Weights of a small transformer language model: width 64.
Each number is 50 + 12 x the weight over its row's rms, rounded and kept within 0 to 99. Layers, rows and columns count from 0. The size before them is the row's rms in percent of the matrix's.

# layer 10 attention output (transposed), 64x64, rms 0.304, rows 20-42, columns 0-63
112:67 50 56 35 49 38 40 56 52 42 49 53 40 87 63 55 45 49 61 42 45 49 63 64 62 53 41 36 41 43 32 74 46 62 37 55 51 24 31 56 52 66 45 41 55 53 37 30 61 39 42 58 43 44 39 48 35 44 77 47 52 66 62 67
131:45 38 24 47 49 44 54 39 54 39 69 37 51 59 44 68 49 51 30 56 42 50 55 67 32 46 40 36 70 50 46 25 49 62 59 39 47 48 49 42 63 52 60 56 73 50 44 65 54 40 55 57 68 74 63 29 44 57 46 65 49 29 39 71
087:35 53 46 54 53 49 51 56 43 34 34 42 51 38 48 79 27 31 40 63 63 62 66 53 48 57 49 37 42 35 49 53 26 32 51 58 50 55 62 52 76 52 49 44 60 42 42 56 65 66 49 60 58 70 53 26 55 39 64 56 31 52 40 71
107:44 51 48 71 66 33 47 49 25 54 43 22 63 29 32 57 32 51 58 44 65 69 66 55 50 45 46 61 60 43 45 67 56 55 53 73 43 28 43 68 34 44 37 36 64 57 48 71 44 43 55 55 53 52 55 49 44 62 45 37 62 39 62 55
116:45 30 47 19 61 65 57 52 28 40 44 41 53 38 40 60 62 63 55 30 54 59 51 62 34 65 50 68 69 58 54 55 41 37 55 31 51 64 69 47 50 48 43 35 42 62 21 61 44 51 42 49 52 66 35 65 60 52 63 62 58 38 57 49
123:34 64 52 48 56 52 50 34 42 47 70 39 41 51 53 45 45 43 40 52 58 79 42 54 39 46 55 54 65 37 74 87 35 30 43 46 68 52 49 40 57 48 42 41 41 35 65 46 63 41 45 56 36 47 34 67 63 42 50 43 53 56 74 33
113:62 49 69 72 44 48 48 55 59 55 66 43 44 81 36 62 66 36 66 45 43 42 40 38 65 57 31 70 47 61 63 45 51 50 54 44 25 46 45 25 48 48 26 59 48 44 39 49 49 36 43 39 46 48 46 61 44 68 50 49 73 47 31 46
101:53 67 83 59 51 30 56 41 39 28 22 45 45 50 54 50 62 50 42 47 35 58 40 46 54 43 57 52 51 39 46 63 49 46 54 41 62 69 49 40 64 61 36 44 47 53 57 38 45 37 51 51 39 41 53 51 40 85 67 77 49 49 31 63
094:43 42 58 45 53 55 52 36 48 36 70 44 66 42 45 63 56 38 55 56 39 56 42 52 54 40 73 56 47 51 39 34 51 51 54 49 27 38 66 45 59 54 44 36 43 74 70 41 56 70 63 57 47 24 62 83 35 53 54 61 36 44 45 30
114:57 56 57 59 40 58 64 57 52 64 40 32 43 32 28 48 49 48 51 48 59 48 59 30 59 42 50 51 56 35 52 39 65 43 32 46 51 33 25 70 74 68 61 68 58 38 41 54 31 53 72 62 35 53 30 42 39 55 53 68 56 49 39 60
107:52 59 69 28 55 32 48 38 40 58 39 60 52 43 54 49 70 41 41 53 39 39 58 39 49 66 50 28 44 54 48 49 26 47 53 61 60 59 64 66 79 34 34 29 37 69 63 53 67 45 72 49 64 49 44 42 36 58 57 50 56 47 52 34
101:71 54 30 63 31 29 51 45 58 36 61 38 49 40 57 40 45 71 58 51 53 59 58 57 62 52 32 63 38 59 58 45 74 40 53 59 54 46 48 44 57 36 63 51 46 65 59 46 67 41 31 73 50 53 66 25 27 56 38 40 55 37 44 44
084:56 51 32 50 44 48 35 55 57 44 62 42 60 57 43 34 50 57 55 60 36 55 67 31 23 68 43 52 50 62 50 51 60 50 54 44 46 56 49 65 54 27 49 83 18 34 38 22 58 52 47 50 45 44 47 66 60 53 59 60 52 61 71 48
091:53 40 61 69 56 73 40 39 73 64 42 38 49 32 39 50 32 66 41 43 56 61 73 33 62 52 41 44 55 49 60 43 34 40 43 60 39 67 49 48 29 44 65 59 64 45 60 46 46 69 34 40 64 55 59 54 43 40 59 52 48 59 23 40
084:51 57 24 66 56 48 52 65 55 66 39 58 49 53 54 54 57 58 42 43 42 43 41 79 41 60 63 54 54 22 55 57 47 35 33 42 61 56 58 66 47 42 90 62 57 36 44 38 46 55 52 37 45 30 51 37 45 47 45 31 37 58 56 39
098:46 33 50 72 39 53 61 47 47 74 47 37 62 51 39 77 78 40 47 42 51 30 45 45 36 60 33 57 73 54 53 39 41 45 35 59 35 69 58 27 49 32 53 53 60 36 58 55 58 36 61 52 53 64 65 43 53 53 34 47 51 36 46 58
096:34 58 33 64 57 47 63 53 66 54 53 34 49 60 42 48 31 50 60 72 66 58 42 56 62 61 55 67 62 57 52 57 45 54 54 44 53 35 30 28 59 59 50 59 50 59 33 53 44 49 48 50 28 37 52 39 45 30 50 54 39 31 25 82
089:54 37 60 68 55 54 45 45 61 29 40 40 35 62 56 53 49 66 66 51 38 52 69 65 47 55 42 52 47 69 55 48 82 42 39 43 67 27 65 34 38 63 44 58 46 45 52 29 58 48 54 51 54 63 32 47 29 35 48 31 62 43 41 64
088:73 65 37 51 53 43 61 39 48 16 48 55 40 53 72 53 36 73 43 37 54 59 50 62 41 40 27 52 55 53 36 60 52 70 45 40 43 66 22 41 33 53 61 52 49 33 75 46 43 58 41 54 43 52 49 45 63 35 47 57 55 48 55 63
096:61 66 41 36 36 40 48 43 35 60 38 68 46 41 29 53 48 34 41 64 62 42 67 37 51 33 59 49 46 61 50 60 43 63 64 58 62 35 45 42 48 47 40 79 40 46 47 45 57 42 75 74 51 60 57 41 44 72 52 27 53 68 42 45
099:75 42 33 52 45 59 36 52 27 42 43 55 48 61 44 50 43 59 72 47 58 57 62 29 63 49 43 58 26 47 54 33 51 51 61 58 44 41 55 65 49 44 58 71 45 37 26 49 62 52 60 36 30 51 75 51 29 52 73 56 61 52 54 40
076:68 67 62 51 61 64 43 41 44 63 55 51 30 47 33 52 62 69 27 28 55 48 37 66 45 32 47 48 39 55 32 61 48 36 50 41 51 64 43 68 56 48 47 59 49 50 81 41 28 61 51 69 63 40 51 44 61 42 41 53 62 54 29 42
084:48 52 30 33 65 59 51 78 38 55 39 50 51 48 29 66 33 41 44 42 67 52 56 54 55 55 60 45 56 29 66 69 58 55 62 53 52 40 78 45 57 46 40 59 47 46 60 26 46 47 16 46 60 58 49 31 66 46 60 46 56 45 50 39
# layer 10 attention value, 64x64, rms 0.377, rows 21-42, columns 0-63
122:60 37 62 62 58 66 58 41 27 43 35 32 37 46 48 40 68 66 45 57 44 40 61 63 33 30 34 35 39 58 43 55 70 50 80 63 43 43 56 45 63 34 43 52 55 69 50 36 68 38 56 45 63 62 49 62 60 59 43 50 42 45 32 50
094:59 63 75 72 56 66 38 46 57 56 29 41 44 74 48 23 63 56 50 51 62 55 58 66 52 35 42 45 31 36 43 48 59 43 47 51 40 55 51 43 32 34 35 53 48 37 37 34 34 44 62 49 42 55 67 63 35 42 43 58 52 62 61 73
106:30 43 59 62 76 37 57 49 54 56 58 45 54 46 51 31 30 53 52 43 46 57 51 55 57 59 66 30 73 52 45 48 65 47 57 45 32 33 56 38 30 35 71 48 45 52 39 25 51 61 51 42 47 65 76 47 51 57 78 64 61 46 54 50
113:49 46 49 65 59 28 50 52 66 48 41 61 49 41 63 30 45 52 32 41 33 39 46 88 53 49 61 40 40 62 66 42 49 28 55 45 45 55 62 43 52 47 57 39 48 46 70 66 53 27 72 48 68 36 47 61 43 49 28 60 56 57 43 38
121:38 55 41 50 54 39 42 43 58 47 42 59 32 66 55 54 44 39 55 39 57 50 56 54 43 62 72 60 41 71 50 37 49 53 31 38 43 81 72 71 29 48 62 73 43 51 48 55 58 36 53 66 30 44 37 61 38 54 44 51 25 48 67 48
117:67 61 52 39 36 61 73 58 45 45 56 63 47 44 61 35 30 49 47 54 53 58 59 50 45 59 65 54 68 64 38 48 60 60 41 35 55 45 29 66 45 48 53 36 55 38 64 63 74 42 32 35 61 56 25 42 48 45 52 55 44 20 29 55
108:67 69 52 32 64 45 50 50 57 71 59 81 48 56 47 66 55 61 54 65 54 42 44 49 62 47 31 41 58 67 57 51 75 51 41 39 13 50 46 51 49 44 49 33 45 43 53 40 68 35 46 44 46 45 61 49 55 20 54 48 55 63 41 51
081:58 52 54 37 54 56 64 37 56 34 51 54 27 47 57 16 51 56 43 32 38 44 44 41 40 53 43 36 58 37 68 74 60 53 38 67 51 59 51 55 59 42 54 55 54 55 48 65 59 23 54 53 49 76 56 28 67 37 42 62 61 41 60 36
112:69 60 57 38 38 29 46 56 48 59 50 58 68 52 54 52 54 69 39 54 35 66 51 40 67 32 55 28 60 70 52 45 54 58 61 37 34 45 53 56 54 39 41 67 66 48 28 33 42 63 26 61 44 47 71 59 52 62 44 66 28 51 40 51
111:57 54 41 41 38 50 31 28 73 56 56 34 50 40 40 42 58 69 56 46 58 50 47 47 50 49 64 62 43 51 52 75 52 48 33 50 46 51 59 67 41 84 51 15 39 44 63 45 65 37 50 60 64 47 71 47 59 52 43 40 65 52 37 54
111:50 38 60 45 66 67 62 58 46 41 53 50 54 60 36 62 37 50 52 86 34 64 52 58 29 55 61 48 47 25 53 29 54 29 42 63 50 23 50 48 45 59 48 50 32 60 54 55 44 44 49 50 50 58 65 47 75 61 60 52 28 45 52 33
090:44 59 58 52 52 46 42 45 38 47 36 47 56 47 66 47 39 65 43 44 51 53 45 47 57 70 57 77 56 45 30 41 47 54 45 84 49 20 63 56 49 54 46 23 60 33 59 70 43 57 50 55 60 64 39 45 61 48 56 21 44 46 32 44
091:42 58 49 43 39 66 54 41 29 47 55 91 44 67 38 49 56 65 68 51 55 56 50 62 68 53 41 30 61 66 35 47 36 53 47 53 56 60 48 47 49 58 42 69 42 42 41 51 36 39 70 41 58 31 43 50 65 66 53 34 47 32 34 61
085:51 57 46 33 42 58 55 58 64 70 35 42 43 48 64 56 20 44 67 76 51 50 55 46 47 33 51 46 38 81 62 40 56 64 38 60 47 60 43 47 52 67 42 24 56 50 43 61 34 48 49 49 75 40 46 61 55 56 49 44 53 63 45 30
100:51 54 47 61 70 54 43 61 44 33 54 41 44 40 43 41 33 55 62 38 50 59 39 50 49 44 37 36 39 53 55 34 40 86 30 39 54 67 44 47 46 45 36 34 62 80 51 46 46 63 61 35 70 66 42 55 59 44 23 40 55 49 45 59
100:44 32 56 58 51 50 53 55 51 69 49 51 41 44 49 43 49 52 30 17 60 58 50 62 70 51 59 34 42 48 45 59 42 57 42 50 40 72 23 56 79 60 52 61 61 36 76 39 44 32 45 66 62 52 38 52 37 58 43 41 70 61 51 48
091:35 36 53 37 51 41 43 45 48 49 72 45 64 63 55 63 38 30 43 33 63 45 54 49 55 62 45 41 75 31 50 82 21 55 57 60 44 56 43 43 59 68 66 31 34 51 54 48 58 53 40 51 54 66 46 40 80 53 42 51 52 44 53 46
102:42 53 76 28 41 49 37 40 54 72 41 55 83 35 49 46 59 38 55 23 47 62 36 47 62 46 44 47 60 53 58 56 45 61 39 45 51 42 54 45 62 70 56 38 44 38 47 35 37 70 46 65 58 24 67 52 58 48 37 43 55 39 50 61
097:51 45 50 59 85 46 58 54 58 55 52 59 50 62 54 60 44 38 49 53 46 44 36 52 38 66 53 56 32 40 34 34 61 35 44 49 20 38 36 57 56 61 48 52 31 61 89 61 56 56 52 53 69 54 51 38 66 36 51 58 41 57 48 32
103:55 44 62 69 33 39 61 57 43 69 60 43 51 40 72 72 52 47 38 48 49 59 54 63 29 56 42 56 41 56 42 49 69 51 54 73 60 48 42 49 52 66 50 56 31 68 58 48 27 26 63 47 63 51 51 58 65 54 47 21 57 39 35 43
082:38 50 49 46 42 46 55 62 64 49 33 52 49 51 58 40 48 39 78 66 59 54 35 58 35 47 52 28 71 49 58 42 45 60 35 48 34 38 54 73 49 49 41 60 48 16 52 65 49 58 46 31 32 37 70 51 64 28 51 47 68 46 55 53
086:40 62 33 64 44 37 46 61 40 65 44 75 39 57 55 59 40 45 55 51 43 25 48 40 36 59 60 76 55 51 65 49 43 52 33 45 75 54 49 77 51 51 63 51 44 42 49 66 50 41 83 37 59 38 33 36 56 39 43 55 45 58 55 47
# layer 10 attention query, 64x64, rms 0.39, rows 32-63, columns 0-63
101:60 51 66 64 53 34 41 63 40 48 50 51 36 39 51 46 32 70 38 58 58 54 47 35 45 30 49 41 43 49 40 65 50 39 41 27 61 56 44 48 60 49 66 42 66 50 67 22 40 36 47 70 44 55 54 69 64 72 44 43 50 56 71 73
092:39 41 61 37 49 59 55 59 77 56 42 56 67 69 37 49 50 58 34 48 56 54 66 56 41 52 62 47 23 55 62 62 54 36 56 54 43 66 62 60 58 39 68 53 62 57 30 81 40 48 33 32 58 53 57 51 35 53 66 40 49 50 26 58
127:56 53 61 57 74 39 38 55 48 36 57 56 52 36 60 35 53 55 68 32 46 64 61 38 43 51 60 71 54 58 70 52 54 54 55 48 52 49 36 39 44 60 42 67 28 43 31 50 43 21 35 46 44 61 36 44 46 71 65 68 75 47 48 63
107:56 45 50 44 43 54 54 68 46 39 39 59 37 53 37 43 57 46 68 60 43 68 63 57 66 47 44 77 48 69 42 47 21 48 59 56 55 44 42 51 52 60 39 43 28 63 65 52 44 42 39 53 40 75 50 34 65 46 26 69 55 28 58 62
108:62 36 63 34 62 54 59 44 38 42 33 65 41 72 46 44 51 41 55 58 42 52 40 48 51 64 43 55 54 80 65 57 23 78 53 46 40 46 70 63 35 28 49 40 48 52 61 55 37 44 65 64 49 37 52 34 40 44 55 60 55 53 71 51
114:51 68 55 66 47 44 47 50 40 44 53 55 76 57 49 63 42 46 45 45 59 69 37 35 45 41 41 34 48 42 56 26 51 41 60 75 48 46 61 74 38 33 66 44 52 52 57 51 64 51 32 51 61 57 44 30 41 56 74 71 43 25 50 63
106:44 33 72 61 47 69 51 35 74 50 33 54 52 40 61 50 56 66 51 44 58 38 73 31 50 63 35 45 47 58 59 40 48 58 45 35 56 52 67 60 46 81 55 55 44 35 41 33 33 38 42 61 53 52 40 56 38 43 46 64 55 69 32 34
106:73 42 31 55 61 39 45 54 39 47 40 56 52 46 46 46 48 59 61 40 46 33 82 50 57 42 56 72 53 42 31 40 57 51 29 65 39 59 32 52 55 59 25 53 29 51 38 36 51 59 56 38 46 42 60 43 62 36 66 59 73 60 51 66
095:60 19 80 43 49 69 22 49 60 61 56 41 24 55 55 48 56 58 19 51 52 45 64 52 58 53 40 34 59 60 55 55 61 46 40 49 36 55 64 42 47 44 65 58 53 54 59 46 36 51 34 54 71 48 44 31 54 35 49 45 62 62 50 51
117:40 36 62 35 39 61 48 49 46 36 49 53 47 37 60 72 51 60 49 48 64 66 58 43 43 29 32 66 48 75 60 34 55 39 54 53 45 54 50 45 31 30 75 48 49 75 69 44 47 76 54 44 44 34 60 43 63 33 56 58 47 57 52 54
102:53 26 52 39 68 24 29 58 41 55 50 60 55 52 54 51 44 48 71 50 39 50 70 52 53 47 56 59 38 45 43 61 60 76 52 52 31 39 21 44 70 57 52 54 51 55 43 57 52 50 72 69 36 22 62 69 51 42 52 55 52 51 44 55
099:66 54 67 33 57 57 40 56 41 49 40 61 55 66 60 76 61 32 50 41 46 54 56 32 45 59 64 63 54 36 33 45 61 54 45 19 36 64 54 51 47 31 58 35 68 44 58 43 48 52 65 69 57 42 51 69 41 60 61 51 55 25 50 40
105:44 41 51 43 38 46 49 70 40 23 65 62 58 64 60 52 64 59 52 56 41 43 41 54 39 53 73 57 48 47 33 39 71 29 46 57 55 52 61 53 39 38 38 41 33 67 47 55 69 69 47 58 67 24 43 61 60 30 46 66 64 51 48 45
092:48 53 36 45 53 56 47 31 33 81 53 50 55 42 44 37 39 62 40 53 52 65 54 73 30 49 54 67 58 58 57 56 36 48 50 77 53 67 57 60 45 58 60 39 46 35 40 61 49 32 51 54 64 52 16 48 54 42 41 69 37 37 34 44
093:41 43 53 28 50 52 67 48 44 42 47 41 58 63 34 54 44 50 66 47 64 42 75 45 65 68 59 37 54 54 62 65 58 60 46 28 39 56 40 50 69 54 35 43 34 64 34 66 27 38 74 44 50 49 64 56 71 51 42 69 53 50 40 62
102:44 51 53 44 62 55 45 22 58 51 45 39 43 40 60 47 68 43 65 53 45 60 48 36 56 31 69 59 65 81 62 43 52 51 65 59 36 55 41 59 27 37 43 58 40 53 74 62 29 32 39 24 41 57 40 37 54 54 53 47 55 49 63 57
112:40 50 38 34 48 58 51 59 44 51 66 74 40 34 51 52 55 64 47 18 43 53 49 62 52 41 61 33 21 61 40 43 51 52 57 36 53 44 50 58 35 35 76 33 53 71 49 65 49 62 47 28 43 49 51 32 45 50 61 67 61 60 62 54
103:34 57 48 57 50 42 48 50 61 54 43 55 22 68 44 36 47 45 44 36 50 67 49 35 56 57 46 54 55 32 36 68 40 58 55 28 40 42 46 64 61 47 41 33 54 50 45 56 64 59 46 55 49 27 66 84 68 29 54 70 54 45 35 58
095:41 60 34 55 36 57 64 44 55 45 90 58 50 52 40 38 69 45 57 45 36 53 20 43 44 54 58 55 34 65 31 46 36 45 37 52 44 59 28 41 35 34 39 51 62 35 46 47 63 47 50 54 65 41 57 41 76 57 52 49 50 35 51 51
099:77 62 46 56 53 42 41 47 39 65 44 33 54 33 68 12 67 40 55 53 47 40 40 53 61 48 23 42 58 57 66 46 35 73 36 60 39 50 42 54 63 55 48 41 44 35 51 54 52 39 52 51 50 63 64 44 30 47 73 62 50 46 51 44
074:49 53 56 51 46 60 43 25 71 41 54 70 44 53 47 37 63 49 24 55 57 56 58 60 77 50 61 25 53 74 35 44 47 47 42 31 58 54 47 53 44 56 41 74 69 69 33 54 49 53 26 52 40 61 39 46 45 61 54 65 52 61 45 52
101:52 56 71 48 69 35 33 63 44 46 45 59 42 52 57 57 64 62 46 47 47 44 53 70 52 46 59 45 40 30 44 39 60 90 36 44 46 55 49 75 19 34 71 51 62 53 55 41 59 56 32 42 49 55 52 35 57 50 47 43 63 46 62 42
085:63 59 53 41 26 37 44 49 45 32 63 46 45 66 67 47 54 57 39 58 29 51 73 39 36 45 41 30 61 51 36 33 35 52 37 65 41 56 47 71 52 49 32 48 36 71 61 63 60 52 43 43 46 43 58 77 45 43 44 72 56 60 55 42
107:72 46 44 67 59 28 75 52 57 52 23 42 43 46 73 43 56 53 49 55 45 65 46 55 77 33 62 56 48 25 39 62 47 64 48 44 37 59 54 55 61 53 44 37 56 56 51 54 61 53 53 36 19 48 56 42 60 38 27 54 53 55 39 47
110:41 62 31 33 54 59 59 51 59 50 49 53 46 44 52 51 46 37 35 61 35 52 48 54 51 65 68 47 37 44 33 71 24 60 51 35 52 53 26 31 49 52 83 39 83 59 36 56 59 55 61 35 42 46 42 59 56 40 47 50 33 55 53 59
085:59 27 54 50 54 74 73 60 38 48 47 67 68 72 40 84 47 61 57 51 53 60 39 46 39 65 62 38 54 40 45 60 65 54 42 58 54 46 63 62 50 52 50 55 48 50 54 50 53 69 48 54 40 23 49 60 31 45 39 59 61 69 34 43
084:41 52 22 64 46 36 58 68 58 51 35 53 70 50 63 49 35 72 33 59 31 53 46 28 58 66 56 43 64 46 40 48 45 50 70 75 64 57 53 45 64 46 45 47 35 48 51 31 44 48 33 37 67 51 54 46 35 72 47 50 62 41 57 44
102:77 43 41 64 35 57 51 26 39 63 29 51 66 47 56 70 21 59 48 45 48 50 44 35 58 59 49 46 45 29 31 42 60 39 44 54 55 51 46 31 45 43 58 62 51 53 54 74 64 47 53 65 52 50 49 46 41 55 48 67 76 41 38 38
116:55 50 42 64 43 66 56 58 56 55 44 36 58 53 52 36 65 59 71 39 55 30 42 35 65 66 63 64 59 44 37 54 55 44 30 54 33 57 50 45 78 66 38 70 54 50 28 58 37 54 51 42 29 56 48 41 46 24 51 61 65 33 45 40
096:15 59 27 57 62 49 46 47 34 35 60 60 43 59 43 53 25 54 53 68 55 56 52 51 23 48 50 53 58 66 65 56 57 50 37 48 49 50 65 47 51 43 51 56 45 36 75 50 43 60 59 41 35 39 62 74 43 52 58 57 50 24 66 44
114:49 37 50 73 32 40 64 56 56 43 53 44 65 60 65 53 46 68 59 45 41 52 46 41 56 52 40 72 68 36 52 34 41 43 41 37 27 62 52 47 66 53 33 55 25 58 67 35 47 55 48 51 38 51 59 80 43 40 61 69 67 59 39 53
101:50 51 39 57 50 39 85 71 33 63 30 57 56 60 38 81 41 48 48 30 62 45 32 43 59 42 48 56 43 42 53 35 48 34 67 75 55 52 76 57 45 43 50 34 64 41 41 49 64 53 43 49 44 54 57 48 44 47 59 40 49 49 49 66
# layer 10 attention key, 64x64, rms 0.402, rows 32-63, columns 0-63
095:38 53 68 59 50 29 53 64 31 55 33 45 44 50 48 57 37 48 41 56 42 51 51 66 43 35 57 27 49 45 42 82 70 44 52 33 44 66 49 74 47 48 35 45 50 40 63 38 44 63 65 78 50 43 66 53 58 46 40 62 62 40 61 39
093:70 48 53 45 32 73 38 30 53 72 35 64 57 44 40 73 30 64 50 38 57 43 63 47 64 76 42 58 29 41 71 43 58 49 47 65 48 50 64 47 50 39 58 50 45 56 37 56 51 62 52 39 43 53 45 46 52 39 46 43 42 60 31 75
115:48 57 48 54 68 47 41 49 50 52 52 54 48 39 71 43 52 56 66 35 40 65 49 42 42 62 57 63 63 65 73 24 58 49 56 48 42 63 46 31 49 56 29 74 36 37 22 48 38 32 42 50 61 65 24 50 54 63 64 60 49 58 47 64
098:43 52 41 33 59 15 60 55 44 54 56 45 42 65 27 56 70 60 68 47 38 52 62 60 47 49 49 49 60 68 49 65 41 54 65 46 64 32 39 47 51 25 46 41 29 56 46 67 48 51 43 42 60 59 39 33 73 42 40 63 47 56 49 70
091:57 31 71 22 51 58 65 36 20 50 44 49 57 53 46 24 67 50 34 42 59 50 41 42 44 32 54 59 46 54 52 63 57 45 52 64 34 33 48 58 38 32 49 19 38 49 58 53 67 46 57 62 52 42 63 50 49 61 50 53 63 55 58 33
088:55 58 44 68 39 45 33 53 44 56 60 52 72 74 40 50 40 70 56 60 70 55 27 43 44 47 32 24 41 66 57 38 44 57 51 63 30 39 41 64 58 40 58 64 48 35 58 47 40 44 47 45 66 56 50 34 32 68 66 54 51 44 34 57
109:70 51 68 50 55 63 44 54 74 51 19 47 60 31 61 47 58 62 52 36 48 35 45 29 61 71 42 42 53 34 45 33 54 49 43 36 51 57 58 62 52 68 57 69 51 40 40 45 41 33 46 42 50 74 40 37 31 57 69 58 54 54 42 41
081:65 34 50 49 62 45 49 33 48 37 37 77 66 51 43 66 48 54 68 39 45 26 66 57 44 41 65 44 43 48 54 45 50 40 58 72 34 44 31 58 69 64 53 44 45 63 46 46 56 62 49 63 47 42 56 46 59 23 46 54 47 76 44 75
098:59 42 70 35 55 57 33 33 61 62 51 47 61 47 50 52 44 42 38 48 42 60 66 50 65 53 47 41 42 56 38 62 60 44 54 35 46 46 71 63 34 46 78 73 57 49 30 42 42 54 44 47 77 59 21 50 34 59 49 39 42 68 38 37
099:49 50 59 51 37 54 19 59 57 33 53 53 53 42 54 42 49 52 41 43 51 63 67 64 59 19 65 43 40 53 60 48 73 56 57 52 43 56 55 46 35 35 64 54 52 55 77 66 49 62 35 48 29 28 53 42 41 37 42 25 44 60 44 65
094:53 41 46 50 50 38 44 66 43 46 66 53 47 55 47 52 36 44 45 53 74 48 50 55 60 32 68 72 45 58 60 74 58 45 34 72 34 36 21 32 38 58 48 59 51 54 52 55 64 48 67 53 36 37 67 50 52 26 56 36 71 56 45 63
115:68 56 66 31 50 54 45 34 30 74 47 54 63 52 33 78 57 49 52 47 49 35 46 37 53 46 53 25 57 39 46 52 48 55 48 25 47 55 62 63 51 46 31 36 64 37 60 61 52 57 77 54 50 57 42 57 55 51 47 46 71 50 57 26
102:35 39 52 39 46 47 53 67 28 54 70 57 60 59 43 61 51 36 39 42 51 71 39 45 49 45 64 60 45 54 58 69 59 39 49 54 33 88 53 40 53 37 55 31 32 49 69 37 59 51 39 46 49 55 57 61 41 45 41 34 59 48 70 72
087:54 39 53 70 69 68 23 48 52 65 63 24 49 47 33 37 34 51 33 59 58 49 48 57 52 50 42 48 58 47 70 68 51 38 57 50 50 63 37 54 47 43 59 31 45 50 49 61 38 49 30 32 47 69 45 64 46 31 75 52 45 38 58 62
098:35 46 63 58 43 56 70 55 63 73 37 51 52 50 27 59 62 52 68 41 47 46 40 57 47 73 43 55 30 49 57 35 24 63 59 54 42 47 47 58 45 54 38 45 59 49 33 43 39 22 67 32 39 64 56 52 40 69 65 51 51 44 44 71
086:44 42 48 59 54 46 31 53 67 57 60 65 44 21 61 44 64 44 44 38 53 55 46 28 35 30 65 55 48 65 48 36 58 44 65 51 40 61 52 51 20 46 43 59 30 51 80 57 41 49 38 30 49 34 52 48 51 71 57 61 48 40 44 55
104:37 46 49 51 59 61 47 71 51 56 50 45 45 35 46 47 59 67 50 30 54 44 42 59 51 45 68 49 37 74 57 41 49 65 57 40 62 39 37 42 39 49 71 27 49 58 49 71 32 54 38 36 60 41 46 36 59 53 51 48 32 92 58 55
105:37 61 34 38 70 36 69 68 48 44 46 52 40 62 54 43 53 36 38 53 38 62 61 36 51 57 65 44 53 40 36 54 41 49 58 44 40 45 50 57 65 50 37 44 61 74 38 61 41 56 75 60 61 31 61 84 68 32 42 47 59 47 39 55
102:44 53 40 54 24 35 65 45 68 21 73 62 68 67 58 39 52 36 63 63 34 53 40 52 44 58 47 57 18 41 46 45 45 31 50 55 47 45 30 46 47 35 49 67 34 46 45 40 70 41 60 54 49 53 66 62 56 51 44 56 50 37 49 51
094:69 69 46 42 37 25 54 47 35 58 50 69 46 36 71 30 63 38 41 53 30 46 61 52 57 39 24 50 52 66 56 53 46 57 65 45 45 59 55 50 49 68 57 47 32 34 70 50 31 35 37 58 49 68 41 32 51 61 55 58 35 44 47 54
110:52 58 71 46 61 29 22 61 67 29 60 53 56 44 49 52 57 37 29 58 53 54 31 47 39 41 50 31 48 67 59 36 56 54 37 53 48 70 35 50 40 55 53 55 63 79 43 65 55 58 28 58 67 68 44 44 44 58 48 53 49 40 48 64
111:70 53 66 52 59 56 25 74 50 52 40 53 34 45 48 71 63 52 43 65 67 56 50 59 50 53 43 47 34 62 47 56 42 57 60 73 52 52 41 49 28 23 63 49 63 25 51 34 48 36 47 41 57 58 59 54 51 75 38 48 52 37 62 61
091:47 43 18 47 48 49 51 34 68 24 47 41 58 73 52 45 53 70 66 50 43 32 53 62 38 66 47 45 63 45 34 53 33 44 39 58 45 49 49 42 62 60 34 55 31 69 42 49 60 56 52 50 56 48 57 51 75 58 29 66 54 67 61 38
100:41 64 43 85 60 35 46 30 51 43 39 49 48 72 61 36 50 53 43 71 63 63 57 42 55 46 66 56 62 20 25 46 42 50 33 41 54 47 39 48 51 56 48 41 46 42 40 60 69 56 51 48 38 42 60 41 59 49 30 73 50 54 40 54
108:36 39 44 38 42 58 60 60 55 39 39 55 52 53 55 48 40 46 32 60 48 63 27 68 53 62 73 54 44 43 32 55 30 62 54 67 30 62 34 36 55 52 52 44 70 47 38 50 63 58 60 46 39 34 52 56 46 46 56 48 45 27 22 78
120:61 38 39 48 59 33 72 38 50 62 50 52 69 62 60 59 53 24 55 54 66 32 64 33 70 55 58 65 60 46 34 61 82 42 53 36 53 47 63 47 55 41 69 46 57 65 38 46 46 49 47 48 41 39 44 58 52 49 57 45 48 70 37 27
083:68 50 33 60 45 49 66 54 47 58 24 37 55 54 55 56 55 59 53 69 61 35 35 17 47 67 69 43 47 46 64 61 71 50 36 60 48 38 65 56 51 52 62 56 36 48 63 51 41 55 60 27 44 55 46 22 53 44 43 42 50 29 58 47
107:68 54 70 58 50 63 38 62 56 59 23 58 72 39 49 69 44 52 65 59 41 49 49 35 43 53 43 32 61 35 21 42 53 26 35 59 39 48 56 45 48 48 49 46 70 51 50 47 47 49 50 59 40 45 63 71 38 51 45 56 67 32 64 28
107:69 34 36 53 36 54 65 54 46 52 36 38 68 71 46 55 36 60 64 46 55 21 52 31 75 53 49 47 52 39 64 47 49 33 43 48 44 51 46 61 57 59 43 66 63 49 43 57 44 55 67 37 46 47 38 38 61 54 49 70 40 59 63 17
108:54 49 33 55 41 38 53 54 43 40 61 34 68 66 62 53 44 50 61 51 47 48 77 44 56 49 55 63 66 46 59 32 30 48 28 62 40 44 34 49 62 51 23 58 36 48 47 44 51 53 77 59 43 31 39 86 61 52 53 52 43 51 53 52
107:41 35 49 69 42 45 68 80 40 36 33 61 56 51 59 60 24 57 55 53 52 75 50 44 38 65 59 69 45 47 52 63 58 43 55 57 52 62 51 44 55 56 44 44 46 34 55 34 46 44 40 45 36 41 69 71 37 59 52 56 63 26 28 57
109:47 47 45 54 53 44 62 51 59 63 21 48 67 63 43 56 53 40 62 49 70 38 36 40 51 48 45 68 46 19 73 67 64 44 66 63 53 57 74 54 55 52 58 53 51 33 29 56 53 38 37 52 55 60 54 43 47 63 47 52 30 34 28 50